Weights of a small transformer language model.
Size: width 448, 7 heads of 64.
Training: a variant of Adam for these matrices, 484M tokens, 3689 steps.
Each number is 128 + 24 x the weight over its row's rms, rounded and kept within 0 to 255. Layers, rows and columns count from 0. Numbers have three digits each. The size before them is the row's rms in percent of the matrix's.

# layer 8 MLP down, 448x1792, rms 0.0403, rows 62-186, columns 1680-1791
107:132130155136106126140115096133119164130102158120137150112125096132163075144127107146133134116133122106121137156136104123111108138136123126120143148131095142092125136097142132086140144185110136153172138106189127169113121134122076122114140085133083181126143108144132143162150134146141111165081134161139118120169098134112124125136114088110
104:151156109128122164125085106149106151102140122137119108105115145135136144111119166169106103102100087153106135124102125100123113148153105144125155132113136156120122122114148104120107091103100137167136126108150096126136175127075135093147126113132157143127096100099141166124122120126134114131122100102145115065142124143149089114119143139112
103:126118140112123138157105118123115131139115133119175138135100122130097101140089129114138118121127148165102141115135185106144154168125111117106091118123166145125150083140105152125096140132145117147090094111114150101148139129124101117119173125156104131145116132128139127149088136131141113131082144099115104141081142167114153151125115109119
098:139129115123077127167138159096137177108152139108110147110127107152181139136165113137099096086157129151094137181122117063166128129126161103127094116154106136129146141117131122086140154143099166110151118113138128144140118176133102142161132120120117123130137171139103142180127147130176119139140139093170120145120169137125189144168105126117
102:158126147126126188171158128112135116118086128167133118106165122105138121085134086126095119143115127124134157094106144144131131190126135172148156137137112086084181116122122126102168088130122147096141162153165161093130115076154130099165173093119100097136138115115117089087111160136112149126105106104117102115119150074135122144126108170117
100:170108104103145125163122137149116141128143128108170155129112131163116078133149100125177135132090134149133156158129131151100118102139120131134131112129137108109084097178141115099173114140143125125093130112122163113117129133119179116129112100200114141110145079124147145136099106133119167116126094091143114100125160122139158096120095106131
097:141121108116137087124137099151135126112105123128122132114144114110128115076127142133104087152131116132125172121182102151149145122087137101171161113120139107151166096110123098104126159134136137104154104126144154122164180133128124163102134095133182196144131116160143126144134112166151116089137167098122105154102131158157114125106127163110
099:125134109126154112146092132147108144127128111129145081141136122144210125095127125124135104187152114117162104171114162187091136127122145129147145158124129111124104092118098113136098101117114114148147119068160115148132140132137105100103088113121092176147125140142100106137097151147107148152150111123139128158175094124141128151107125091096
100:093115097115149127128152125134120083113132133127104098111150100097089173106129121131112137085183098134106129079104130155140124108137093095132106151118165090053163155148118152153156138138094101090142161152112103126119173080146091118130170123136121158133136129125107143145122165135123111118101122147155114148138115136114077125135123102127
100:093172121126123118087113066107145121117103124144137118129169106155085143137126120170162120158105119129123117109126086131146140132123113173114102108139104137130132100109136130115146151152113144126121162120129144130110138135114118153156133150135153121130157125095162079111169138082146121136107124133118153132139114136097134127148179116133
099:102122144163141117144144085199098174122131105144131104128160121127173184095105150132093094125151154136127123133101121126128091113096121130140157149119098141128124112139118162096097108175111164135134147161132125100137119091182086118145180102149154131124162126117133112092148155108125115136119112132136148098143144124145107135137152133121
103:122128112078128146121105133134116091130116132105172140138126113113163115119134157115178155109119150102142120176082110160136133109106138160131150144101097122111145164144126140080128150136131106112151106165134128127122099126124084106136098089094128108091154132144145089070132130121142123111063155156117148102109071128120094195147112130121
100:057138105123131148141108139131131223127134133091164115144143132176137134140113134114100101125119177100134179080125115137140145134124125101094119130101148112143151131115122148114178107181115105107092139150104113103101141097092137179105134140105144155109067134105166146118131120085112128151106136149142129159138168110123128095131149144106
101:110135132124138113124110165115158082133122144182128120096139138122113146147143132161126139178081177110118142156137156159148131129073154141132135142202083110160119171114126100150138142130134155101133158121148102112128152088122113137117079113130138115164112150116118132130128120135110114128146122177130121150103122149123153107110132118147
099:128146134137137126156151104136148144158150136167134104131133144121146159119151148132175100135131129119139119150132130097110129116111147128151200105200132108149126115132108142119134129135109141117134134142139157116129120180147128110144104121124128090104111181114120163120078116127133145128100144065130110101146138208171126098164129138122
099:101123165062176086164131100101123126106131170116120161109107106096104185125133184186152133095084098107107130143158104124107107083135105135146106134147133158115123189137122137138138112148111118105108136110161121144137144140104153097097089148160142142152148128143126109134110155157135127122107133139085127103115132093157164175160130126118
093:142138131133143175112172151141134133170095146118176141157086105134170187106137124089126148160136132117128192132137115146097134120124125138128116139144116130116151146107162133119146160122108117102139170078111141118180121110127162096138124121110168166152165120121167133147143098097100137135126092114165123129106128121101101140138123130154
102:106157119133111126127141123150123117151141106112132075151152156101132143087122125155115084150099122125140174078125140131101120109120155150129140154092090159119145102104122155110142136143139136132121120093143123136121150128096155137152143102143157143150132136177124109093114116102192135163123102106151134147163108084159096139156151105158
103:135117172140145139106134105114110097140146126128152156145134175136119120124093133102196125189117116153162125160098112109083136094105176145109126129135100130117093126143060123144140130172144105065077144114087097115137107078162130139158122152108159111101164139169123117128104127104112111078134112115177110125135132175128112144106114085115
096:109116123151111107104139157095181166122108130089145110151109167166114178154122140121108113063121121158111139080137128124137132130129096112110134146097151147134112104092155128136147156133098141115123134120093162141116108179107113090132082103140146137108097148129161137156119144151078098130102098145088118115093149113155114061153108140154
095:112072096103100134119117177166119146118130156121155147116117141123184106131184117129131134125145109117172127193147103156165090090139161149111134131157104206123109147132170167121129137088183135100072173124047162120151166126096104086091122157138135117107102106133114129099125115101109120152172177109142124151133136150105130178137124106141
099:122118138120149166123131116104122120106124109142171123138166129151108146125098112129143090135161156152102163075127159149117112134138098151109078127138143159146102088114111109120120155118106119134134121132151149114089128106107118146135144111145125098132114170121098128115152081124120145131127116153129122110107120125104108178125079181142
101:137153138141099135148162112093157124155105144143131149149166097095119103133146122149140149145144086171123101121155074166123152160134163115139168142093147171144151076156083161141142125100144096087147103119098140153116116126157136113140156133149154117112106131150124136139137133090114138141108108168051131124134118131111104110118101122104
097:098121164098141067175122137159134090130127126148082136114154102121128158122129110137105140134144103093115131149125176110138115136103120131148154139121105137106129185117110084128123120131115177151155119108080093120159102118174175116136144159146133123122146124140121106099146134131138107164101107116143118143159131155119078110188124132155
097:126165134086115132130098105083141120127118113127113145142133087140128119115175130129102123161116138171113116089151172132152152146120150131177144119103152080153153119115176135145187117100133124135122139091108126147131142127116179147138145108179113130131115134150129129143170131143117143117143089140078100143169131098138121126137131135180
101:181141151127142126103148106127169092140117155118115139086168134109121133159085140120146110110127124115167144102142142113120085138142109130123155120141111120111104108102130147132099105156152133102138113124117106117088140129125134117114103069102090107152116165104083156100111135150103136134097138130097119120106114135121118181104134119098
103:139129115147087113120128127111116106096118135107127135108125129119188112131085107174127165116138132129130133068140169100103169163133184136109100133120091135149106126154119134146103082174148141166154095106122115109130114128103120108184081126149140134149103150117140106104141123127093087132109132094150117090139110096165150111138169107105
099:109121136128106130131109137096101122099165081153162122148147118142102155149148113147131115144107113186124118103087098119119137129097200129128102130130132074141159125124094124117148123103092179086125129133105124108121134107109151157111089160147111170141133127137118122127145160130144102140111127165134137151170137126097096109122091150136
099:092114146134112151131126136087096148132060129157143123115135129150114136131179140135133100130124123132179152094135112164114108167149132110137099140151121158106105093104103121138117157118107137179113158130133135093144098145145140163128083162123126132140132139102105111107144118149120052120069180109108109136166138136159147140105168140142
104:153122128132104115117108142098081100111094157153116107146099161125130171089104138134157105108137128122109119116115147126130177110117092117087189119117131139105171146124140102097174119137107144152185143154187132127165110114136141106149132136112137124159144143081116141123108163118131146138110102093142144110155138110128117121140181140137
098:124091121090091063128165147109145117115095101129109115142134123143124169154082113147125111087116110088140118132124121092148132125114129146091159101160117167160156170126108088109131149109089164129128155169130147159148159130134124140137102115151127142165129114097150143156140130100143116104153137157118118141131157124139135130152112108146
097:147122155102123118090153136063126140104131119123139135116129150139118104115093113141152157108115130092126132123156121094145132156165132092120127091133112114138157133111098120154129158124153107093123123083123125132132084110104153119121126132153170132115121118168180139154128164121131145096146167146141128106082166126156142181146120156103
098:132115166132133116111126117109150108155127134164144095141126143098121113144144110156187134134116138149115135117101086118150107104138115112168112099150111128089117147197127094129152124113148129065130081084158175119135120168139155117162176114154132146125158137167106136103109121101133129156104139109116109140143117126124140165140131136140
097:113134155089093086134148109103145117134145117125134090149109193141141099100157124153118156075114113138132154153139157120130148104134127134134160137098114146110140110129126154141109204110122127128132082145130139137119137152148115106101145128131113182107070115144161113156132150174125116153140160110116103111106101109136113086144096148123
102:091112075133120106151134138136157125077137139119125081104120140124103135181126093086100177117133130148120088130101125155111109159154125143141100105150119145115148112143154156121101097143146144081143137083087108125129163127141144134143114149094054100132104172128098173125155102098131111138091109071146146166151112087165162143148149121132
098:152106106082160120168121120146096104155171096132178130092101206118148124089126187148141117136136101058119144133106148125117178157122144112159140154135136123112085142137102123146136110137099118112134130141116132124092132123116097106097158103152149145108115129095130120145104137119085106125105102128148108125125075110125154099181160137146
104:095160166138112120136120115136119140093141131139080119125118114145129157120095158137104097189126146137163131135115130114150136140135096089090140096136131108137141131120100142125137137164116147149159132116163118126100123121130115139154181072138148076168107118116153157162166110083084117123130117140083084113101095155139147112149142146132
105:158102164117125111153127099125139138180156127167103154147110165082138146130141111103153133138159146146100169157124122146121119148153098089135105156153143177100097135130156095131128109117113116143112127070135133131143127160106141143124101128103118170131133148161137122130124161146102147116127138122105102133098109137137131115156161138078
096:099140128139110097129121142159111114154173126141084150150173105122107111124120151154099145093147146155154083103137111100133140112121115126127116117084120118127147146083127098129145089168133126109165153154111133110146136137146134196133134133109095141136115159121147150117153144107140114148130117130150117103191161143165122151096144095128
100:171107147111137064147129134120139132092122165169123136144108066136127115160126124135111122110150145140154084152152106105144119126132171149125127087158164131177118119132146126170165124133103132077090110115069111155120153146130126111144148147122096149081131132162147141138148159136122128075122120116110159139136153113123146113129103139139
097:132148129087149147134164127117153126117104098105176119118144128094116157099144147149117157142122129116113146101149147109136110138118129127117116103115127138126176148128162136136130158134128130134121146144128087124141122135166094159128179123138120116134128125118148153105098124082111161185147139172121112149091094137138090128142122095128
100:105128123150124100150104109119123160157094152149116112155153110136170148148131183123179133141128175177081119141146098123142096115115132116203139109146130144129088130090096104142115116116107105107128130100146118164162160139120124115150118141141140132124127092111135125111175132142102115144185123085152099138140124149090176150135142144094
102:073123137120153117148132145141147108146117107147096088140125119164150162133114133096116102124104115138128099133157103092112123119082125097163110128149152105158098164092099135106126121141123135143116121116126125070137164107128097156133081154154117128105130134114091158096130149090121154106157125117125126109148129121102151133108109161113
099:142149104143116057166125155119129153125143158133132138134147179072135117123146134140152142104158120102153145124098099151170198156126135112136151132107132087119114116111138132121133131071071126126081130139140158110157139118109124136080109139101124108149121121172132095163081133112128139136105169157105168170095147138121165117157130109109
104:131150104139100131149129127156119130089160114134153141125094116122111112134115102134125128091131153142081089121100158173115096143123159142102097101177123122104133142154137139195108120143137144142143137147113158099134107092159199148087049144147076152131133115155109147178140132124129120103124159109158148156173131096119138130121135130133
102:166149124141162169089115128131117121094120121141112159129142168129121163102099127137110141220106094113111072147138156127120159090141145139085123127165162117135158089121138163126120136111085139107113117124186142101138118117135118151137109171138161171120126135118117154155110136134139088126124114127084165106119104105136122096159103098107
096:125099110107133121138108120102156143129145110149114118110117144128149179128169141114148142114112134094129150184119081110090157138104101101092104143112161127140128162132148148092060098140097111123140105125150155068125132124137080122100124133157117102152110096103079134157117144134151084094103169136090097111165140115140122112141153140114
102:115123122137141132127144142130107155094104134137147144138109068114112111106137104126091125099131151137177107179087107119105139159111144128107106130161129140117149114116181130120139104140089120190156147126135108156093107144111124072143173140128135113140155145130093077112174113092125080130101131141113116127132115141138136147173121087154
096:114143102124101115080139104114105134136153097161118148100095140104144113094129099145136126130146096121102157116153132113123149140118128136078118129218125123108143147138102150149171125169101104180095117067150135134121161151134134094143121123076128156168139100128109126156084108150146110100134106088131113150133189173092145154161171177170
100:078154148147141159131114140105083120130130175134143116136128147101122063128110115092131123136152158079131155171116119158105096132109155106111129105103126125089140118176121144101155135118097111131147138158113147142161067161119092133124098109121161115135131182180154112137114141135109124161078155078140100123095128102142106144144145109103
099:135119183132105125123139121114149117131092107113126159114122111109142144142170143115106155160111095093124098102150128129183124082117110137154139112120111138139123114134163108124130103096121122178156124158120124114108098154150099165182134135098158089140102120123127145144107129103122116136156096100164101148102123126099063131085138110139
105:157112128149165162111137123091104068110146128082120102129108143123157111110106178117153119108160109134161117131148105109142178092103153159141133137178113118125102155061056152134105152178153126120063154098114141085095124132128119140141105141106156152129141136096133086132145131161106135137096100119149092109155103141131144175148131142128
102:157130100103121115113155145138132130116104137143167125140145125117119134171127089196116096117126142072117157103135083134116147141183130096103149155147166081134137115099140136089110110104133109128123108112117087116143130144128157097092083131098159151162118104132109186153149098157131151080126116118113134123176116116107124114143125142156
089:108138139148109136124096085152115149136125111202080130109117148128111108138179158128118151148154122088138127141105116139135130119098157122148136086113144120069137185118136134120151123096144148176152145126130141150088132127117111074106127098129113119117108081148149110120131110122099130095085110117121173090116085141144157119138159128152
097:151103138071143182114108115125101131081152157093135101140111125114108161163122157139142127110159171159112104172111137121116144133135122139142105122132134120116081145137148115142145136122091128144173120078166137144151116106093154158124142129097158157125151143125123131124146106157118152088129154135107129157123163128094142139120111151138
103:129121201127140128161082124094114167130179115168117130085127121156171115090070111158104119118147130136156088131134155130133118131154103146157070117124086118155084162127140127131098137133104110136151116144151115096113098123131162110107138093159116134123086136141135116130176126150131119089134119155157129151139082122133131144128160152101
102:135138142131107113157141103101128142128146106084148112134144111119104076129133108138079086104113163120162123104161137131124120100158192118134195134129113127132133095077123142146120141140164151097110103111148101141097146143118120120113157100136088118130146123132118117111144112152140136122109120127130166118100115125099134137121146146115
103:131077135113143144106138127094140134131105113164119117137098170113149097172098113140148121105122125147125135134154115149132109130133130118089156122190137106162155134125106177145101150157098160070064137109144158056113143110114117113091086140128134127116083125123085112116152108151129163124123099114136137119133128118106145095089116098138
103:137144113129117095132109147078162146135113143103126100127160099157145114161110105143120146146136179155131141141105126167125180133106157160129103114130087138127143123128133116077140090079140118164113117160178130113166132118101127096125140093150148137171101093094147147132143144112160147135143121140108174149103169170074173134136112131149
104:142138161171135100133109128108126124106145133149075119108118111127195146122168127120140134119147135081119152137136122107122098110076163091178161095097073074092135146145143109146128126140124186135126167153156114142164072110130140140127105139149128156152135105129106095141114166176163129126111110126115156134172120156171162098111144125095
102:098133113124117163118121151122168156162132172158104074147129158121151128102104137144102118170110118125139167128127138127095111107074126103154106130121059116122150126180116158098101129140115126122127123148101090120124121121162100155147167122130135090119102108109122157165118117083120135133125117130131140109122107095170118134135134142159
094:139156116150088145172094087094094158108151107106122128119149123120123140086121108145133088139138159165126137154102107133115098093167113135155123148118118121074171121111118078091126133129139135112101118131127118126130121095124133073114149126100139125095133155110096135080087091107103144162129119139146112157154161146136143130147171112125
094:145108123179098164144128170080136154169134153116125126159129163127112125112151104094103099171135128104093127158142134144137131138118112173159080124112136132155096156138134148132156123106104150099103129095126130126121086145113153110154142140085119142107172112147131143125151103088133143205154117092141148135131112140111136164148148119138
096:137122106130139104173124131115123105146143136115143073142136105115103173129122143125138103108155171131125117129118155130120104150147136141091127114124120118147168141130135145067128132120138143112122169124120149100123118143100129174110114155094170103084123105166126125121164087119097120110101109122127182166128112164140121125130149091139
104:125166123085139099135127104153116118158101123115086103120130169110154156107135156154144138143120127119099117089176141128155127133161139134089152091136144161124157144128160166135080139140100159194164150155161140124168106127142140137095113130131132151168115089168168106117118170097133119109142120171103115115139105119108130142166166126134
100:134095149110138116094121118118141168083087114157137147136125185124087121111158088091145135111131095080148123117172155140093135093110169153133165144153171094101119158108135117145105106151096158097103109138173134112155173139107158126100141137173161129140133120145150113127133147132143119129134154102137123142152132100137168097151101124125
100:150163084124114159113154119128131092172137120084155124109156100101119166138113143100114139160120171110116119124161118093140132144082128156151123163123070158174106111089148106136130142125146125121148155145112104089118130161146131115167109145117150126154125173139160120135178109107131117152191140109123128143118130125129131062122104128110
094:106134117141110127085133116155134146133114124119144138136150142130138141163136120173126142124154141126145138087119124161135155131127117143113075111073122146138139114124122130139110123112144152113087141143070118140110107135143122107130111109108108134124136115145161115129130141142108101142136115110084142135115135126108143129150121153149
099:083143124139113124122101176119130144110171089134123123122136089101115113168060136106153089155125136146106092170105144150136074130191159147106147105125127118100116111181160124128146148111141100130094133119114122148101099204102133136144158157105130121134115122168119119202123136156129115183095148147105101130107105137104116162109156126132
096:128088116115123187112162122099146105176125092143116147128154133143121142117131158088150089147119117161125105109118124098141105146139092105119141068162119163138165138118112135152107143150150137135095146142121144165113139121147100096151082129119152164154129095078100131138097063135088092147145111168111123130092167120126171128148073119130
101:155112112135148135124147102155161155118117141140156160136072131151109147138091171161128116123119089164136098096130106108131134148133099149109066136105150115143130120133154110127110137105113046109144101104113109116091152112088115124113124133103110104137120128119099127139166086116130120130131116165140109093137131137121096084137109129111
094:114114168096099165150126127126142133076102153172152128148074131147170116133150174137148136116125074092151117116130114111123148119148133139151130131105101120146143128126094164087093097130131094096178112145134140141148119134164155118139093167109130096105121170132145128106105118098114133049158154087136107095165146096154115133119127101113
105:148163109137115143135133126107103117133115096043144082157128158118130123123124131144131107149137149155117133149156130109126145174131161185100119096143138097115123135136133150150098092153113129137098165144125109120108127155124148162113143136111066132144097168125116081142149201097121143165122116150112135048094113101113119121171128123106
093:139132108127149145133145138137182110139140141134152123146140078108115143149150156123098106113145132178118137102180130131123137107120149144133125145121136113168111113104159148146143142126129118141110150128134098137066109108160116114103184126169108128120122145089123113122159113102123147154156105112105135149118129118100113084136101109168
101:100139153123110111113126151129169109115116105132122184098096109107155108131145134131106086130103132137136101092149095101160152154133118153169136112145132107138159135132165130105144165158084116108117117147150147095119142135134137164111167135134100122108127157187137109197172141154111113146126176147114149134144117127143142106161132157130
106:138113158103121116134123132125112127111100134086143140155149160133138118129135144110142150095134131180135124125133157121132156124109167121161178133158162112137156116102095132142111150095121142088150150123145144119130149177143117124133113133129107147179129119162101120118165148121100129159134103126133148128133129132124115074094099164111
099:142164132137136130104119151104153113138093133143119137100109160189129124151098054124129125127109084105144123122099128139150117101117082142128143142163169139085099065133111158132121121173166115112161080135137143083113167085114133137142130093177083142131090154099118120136127130173116125072158146105155130104166099115112162163143147141118
098:145130124095121084151120123126138138116142133147104124108126082120082158129152152107072098118143122130143163081161115142181086101145129107124154150140090122121127119141115096130131107127135124157152122139091110171118127097147158140105165122136130093101156123157105189121143133136119170125143088080172123135154117103180120121113117117126
097:135153137137120181130111118162128145141108117108142099121119099133140155085137155157094090141207105146144128133128126116101138109150144172141098146105119133135126108105074112099133113115104169157156146094133105138129137157147066121159126121079138103124119161116092112104096125115104092139137121111127152142157106164131107127121155130126
102:136124125142152116149097116143120081149086136136158103093116159141117158114085122130107137120139146110103138172122106104118140096170134099148156149128172120094100131156170157128110119136162124141134161127122125126145110094135109102140160131168122076091107177107166115158108113119106169127133123107171120126121137141117142108135116122104
101:175152102153119119105110128199123137124140139104098068130171138137132126117136115135119154160106157097127081106155137130145107120160107125156115107149158128104145136171129117095095117085121152143123139142131093096119130117125171121164137152137135115109119099135146145138109128115138153103168082158105164160115082148115149128110125121107
103:077122182118105122138131153177102152170125108099142138112134163153121122138149122125173152125126146123132108130092141108128161091125125111158129104112155151150112163140155141117154140137129146089105121169121173127137101114150139128124083174137160116127120105128119146148139113094114132098133114090160140128109118119131174133089095141182
102:088152092075126122151171147152123141103103101098159135107104107165124125150091149123086142152122129115147101077134065130105149150087164136141138171148143114196150130087146123114086153151128087098137108134141122113137109124115118111109153157162140142125148124112105129098121179176135145142146109160094124145145120086085163112109098134130
098:123123143100107157141148139137096157128097114142156115144070118112095144122141151100145063103124157175147130154101124141106114144135144137089086115094140091111123114106103099163095118125128103087106083126116148147138136118135081126098112131147124149122138114126139145071116077132154138109128106133125121169154147119099128143134149165102
102:128115098098108137096108145093077127122179121110146122148107130141088118199098075137094120131156116111169131108111155141119139130086150124149115103142172103149138118156158149154172138107164120054105152135132135109148087145142130131086128134153089122118097125171085173123125155113115150106155149121132143134144145128130152141107074117103
102:078113164135120073137159151111132173098153123134104066117130117110102126127104109120150136128136108133142150120110138172118127142144137132146111095113094110153148109143148136110129129126128104140136114154115160106101169128117101111153150148114109130116109125118147164121089134052165159127128141106143184162131168146144133128144131119149
094:145143079124112155126128117101123163108120114150145114131053112154129131173112118131100142119122145156110119120112079141143115128100109124124121114092119117137116116122093129132146153122107111101157139143105070129137080137113147141160116133124104108128122133111172140105137158114134108109078126137158150116109146108135088082104130154143
100:109106098129147110158152105133086111126127114143203088141147144107140133120171125136165109078163152129143119125103088151133151109143167152118124076113126127138147099113123114073102110135083126099101101115121146187117134082170119137098112098117109160135139110149163125174162102136127141218079110133120135112129106133150120124124165130183
096:091096120096138148147135124168126101134106146087137112140076112141140101134171145130171128094118115116159148142107101119146158186115109098159126084122163104131153116131140117140112142126153186139150067168143153121120118113110152099123173138132141134141130087110117110131150133164158128084122128132155136138174145116145134111134134157145
095:188117149123155155097127162111136131148091144106100113106153144132138072106120142126134157164113130107114139119147140147128096157130134140116123110112149135126118112154160159186122132121115120140138122130135141073152119104163095143092118134110135137145138099156083130129116125131119142100119157084160147120127120082132154097089120096125
099:114126111150154164117156118117151134093138136141139145155120109131129108155153174078121116113117160154107089123128128167130138131112131139149160167115048121108131094119106118138098125134122161115182130153136128166149141164168127145144129107136120138113152156075140101085093133126133107135159108112164146097134126166133103079097151130110
103:115159157120106097160084161083126154097124139086097135104115136140131156137100140132089116078150102114113104126121102124124103129136142119104166153115137121152140145152129134137130105159118162160139153058134114119122120179094144132092103146097153104130114103136105126103126156167118106147140091121115088102166122121142121159147152094116
096:119150151137145127129137108117092115133142127131160114113156146137150150094101114109165136104117091114142092073168127092093121125110098111089139143119121143135157146114124146119122135147111136115140127103098100107199137140121109127086119128109111126133126103154163125131096107094128126117123137141094148098128140136153096135140140113115
099:109143144114164154131113161086128145128119114169145182111117129094106139160099107141075127110144132122076110124114126107088114130105129122131090144134129066108118118133164079165174142139115089139118142125108084111144097174105096102102110101155122135097144099174123116152171111112146143079139094148121123124146129097080100149122119114092
103:134157152138149119141123123069138127173169156140125123125143108164138097152104163117092125148102138142137095123147110103163102139124117076121130103077106142127122101135144147125067114156135084133127139163103118131155070127157121155113156118139132099079102125134161148104175150116137153140136144136127088097121116084134124129124157108079
094:109162132128110126169143141121113104129135127112097116187133110138112180100119121146147146131147166167125133150166119104116134118144122099140101152174117139199100105105070105080156102148173120153141119098142154145187119077119115168116103122112158152104151143141183113096135099143137144095114127092082101131163123138102132157113089106100
099:110142160139134113188090135138122109107157157047115134116122123106120170158152126116119161128142171114160123122159128114155116123147119116143160096129159087138145126118181116155135162125139105145117154160149116132118145169118140141131162126111124167129098132125146116161127115093097149110149144118106129153152120162154166155140178123160
099:114123098087121139108155094092124116071144095132124170085132114141166123118107121114110127115118091154124149118173147187114124103130120140136142107128185142161122102141126113072109138127145112100157100130118066084113144150115113123093121119104088155121105129127145087123148166121139118091158141140117155166097048108117101160172156145065
093:115156103125143136106138119109108151123119162125158112181132112067066139098113148162132102084159165136134144130096166084130113164138152140085094095128189153111160099113114160132161091143147147141121119141126142154101083117116110165090101158144107095109125142139091089111127097082110084129085172123132097105111139098124146106155141109146
100:136120132100116166137123093138099137114109128138141108126113141144123142117145100096102145126099180131111105173155124090125153175096117107173165135101093121157117149155206147115132123159150171160128141087155140148111089128104129126165121100139113129151120107112093122090205116152106133114094153154136146106170125128120145134123157121154
099:129136140082121163148155137147172096098146122140148155128131139111119106145091167156153120083117093171142118116123110123137108158108128142119158123118154126139094132125142122113113144136121100147092129145106122128143125113119106118170097152113122142108138158118148149092135128135102148166085145107166100111067152128138140084179127158101
100:124116129137127148152132092105151143076125148139136143107130115122147125149137107105162130162158127144150137135146160113134144144143132166159140126135138133154122136143118153107107105123152122122074110146133148117101134153135136147124136112148117148083132143141098085135148145151137133135107131096149145094151145176165138135108100101139
099:156127145116134099149114102108092131119110105139120086124097113105119117143182137087124151135124125117124141139122096152115131120141110102146133162102103112107144109094121058072088134144148147141162116092143149181182177113149145112142114117110130120147154192162126172134144124147138116155138100120148136169162084173158106168096125140127
101:100125107150117122087130112133104160109134141151129157106157092138129130133153073136135100168085147163105120142117156141139129128156120116104106142110086154091134156105120137173126125130079087184115118141140127137098112117147116122152098116093158116136126094129144099095111096123092149112140116166121120138120132132148140140149112153140
099:182160140136150137145094122142118139130118165132155125111112134149106119106118139136142169131119205147090100114118153097122148164102101125192155096131090099118114102121136193123096124168149166119173144124124126100149126091130160090109131102135170119130102089128130168153100136152096134111134096156196124119140172129139172141089114154151
098:089122134155072107170116095121072132123104143112134097142108115175134177111136067165112132100137147110120102149127113101128125133134137138078130086114115140120122156142128133129130148130166159194113119112084057115114119143142118077146112089131099111121122131122111160134123100159124120145166077122122093116130119127130118122140139150182
101:123130136163134167118126165126103128147080143162110127128101101153072126110135152153146147164160124106118174131108129148137102120153155134108175153118076112162111166084123115145129134098152114135124055113101085163167144148124075141143105151116127159095139166098110111102123118147121125174121136156125144162128114174110104148137135089091
097:133162137136123146130149119076163095171128129143146125167123145131097135131139106095131134129144116149160153111125119110132171139126120112140066084113161174131151111088150140164119088163187117133119107165059120132139103094108092150132165113143136160138103158154122146090129144138137132115163146117085109100112078145107154102160091076135
103:066144144105183122126118114112143146126158140097126105101108140167111115099116111134100096153119090153097121104166125136154149158138138131152127138120143164121090107103116121119127150159160136125163102108101139105129104159105099127126137145131085161124095137120136119158123138140130114122123141147092109144113148144170099115163183102108
100:176114169166159122131130150140115132120141099066119167115116148130146138110158071096134202124127173087150128140108101137125150117106093098106110138132106138117133174157139132090139132104132145094116096140099162126111155138142146116085126133110102129132143166096105153129146135104131095087145140175134174128157109124180167169129124129142
094:116118163123150118132078130149143138163130139149117106109141151131164163169101086117118126129139161156143116103138166107109126114161162125085123164103134133123123093164121128098123098154148140126146109121103111121115138159105132120144109100171126111124109175122112135126088092131139135144138089134164102100119114118110156159124169161115
096:143080094128139117158123113116109110160131127121101147153138098122138152103082156157099126106179163170121155183149157160064141135159105104108095103129148189150082124128083116160123132180140138174129130124103133108134130160140096130121162120107108160170131221100119067129185112165106119151068157103128144107132152176103111148118099119118
099:112123116172093116163133144064146151124135104137145084159144141145116167087139106133129124166149104166114138144132129108122153109115144117137147122126108151127144151120123130140083154071130114130124114138124103115136152156138116150100137117113128147152142104073087112118135076128098139130120119158120117126100138155121135117134153129142
100:090101127122110176136140147163151129149137176182136153165109124146121123156114120161135107089157120147148121138095109098123105139154163108094142141103125097115114093135131127105117074100108117143127115130130093118086141145114119093116105130096124120130109148130122120057108129075125136137104085094143113158132104115118136128137086113119
099:138156148149114100120166160126126124142106139111112096123142092131157145099158150099120128156109092125131130113126133152143096104128085126130113084096128159167155103139183121134133140130127142109090138172116089099115126084154128129125148105109112085075145159127122134078172120106157145088151112144097128084148147130108113080105143142087
102:140127112098099096152147132103110118127163119150131146099115115145130118130135117090091166147155106108107126146127137111132166081147135126096122152146124102176094111086145094157101154116152140137139107131141101148128103119134127143120108122129150163129112121094102165124117132155130132107165045123137118115117107116085127143151114133139
107:103126126100110113153139124178140068152135168111135109166170163067120140132115094159150121113115167095131159120145194162127134119093131098152135117118128126137099185104131123135119100157159169154103147113136117156143155144177095113165126074173142142114169124126119160131114151137109152129151119106139116113121139103133137097147098140137
101:130134112138132107102129170148117103136127112110114117108129079151139119110146069123087153132126128157133080078140145103177112160161119133156113144109130133162106172096140135132157143153094093130159114154147176123121169121143127115146168151110107153097135114135105134107127114127149165130139173098199122103165143122056171069101086153111
160:149136099123122124157135155112127151132101146121148140157120131137131132137131130147142166133120138159131114163127151132137140101120157157115121113188096152174144166124159143168182152164159125126099115113130182120138137146151113117127112149145113126162174117131171148135171104156125185103118104151152133145112157130154151128099116149143
102:125163113152106073150111148117103131127145098067126148133112143174070116134165101165118151158135161147094139120135135115125154113104147147075141169165160141117156147143162123138106123174110159125186093110148147106097161156117118140150133123174118124127156140121138100110140129137102132181154091121117111145109162138135136152137126157175
099:167114137121100096130110114134136100078135100167089125140132107118118149103107080153126118105146118159097133166148107135123144109145123124070171151131173158120143134151084139144133134099125077134173094126122099099126154148131084125145139111150155121120109179153094135144135088118116138161114126149155107114171121139155117113110182107120
100:096102161141115124145125153140136157140139105173153136123150110140157137120126190105120099126134145098150087113125095134148114136115119146122133113148114126117099155164144106107134107113119152165115133119130131119132138108129158129110127119162167096127140167107121127164111088116101143121120160146086114095142123154138097130109109132168
100:103127177120138108115116126108097126115183141131101122140110142136121097099110170152120138156134151105156107153091136117158165111119133077123147141106145176140120156154114129118152155155108114161086158132090127146176134173144133147170192173093133125132178093165123143126166160094158128079153121139146120128136121131153130185101105132170
097:185161115137140123158170127183114126140099104126144149140137150108123105108114151119119099146075130147155146111158095106128119107126124142153136121147099107108143070109107121124142151148101129122141130135138081080086116101130105148110135136110154125126169111112150184101132134078124141111120150076075138116127106113123102098169152124117
108:146148134152120160150121145121140135182165105098177113136134120117107098128159115091135135111134105104102140082169132128149115169156153111113155110136150135109148141123182164163151094139155150128150119115119118139102133128147107142089122097144141088121126144136114103099103119118120099134155141090136167107136127110141117147125101077146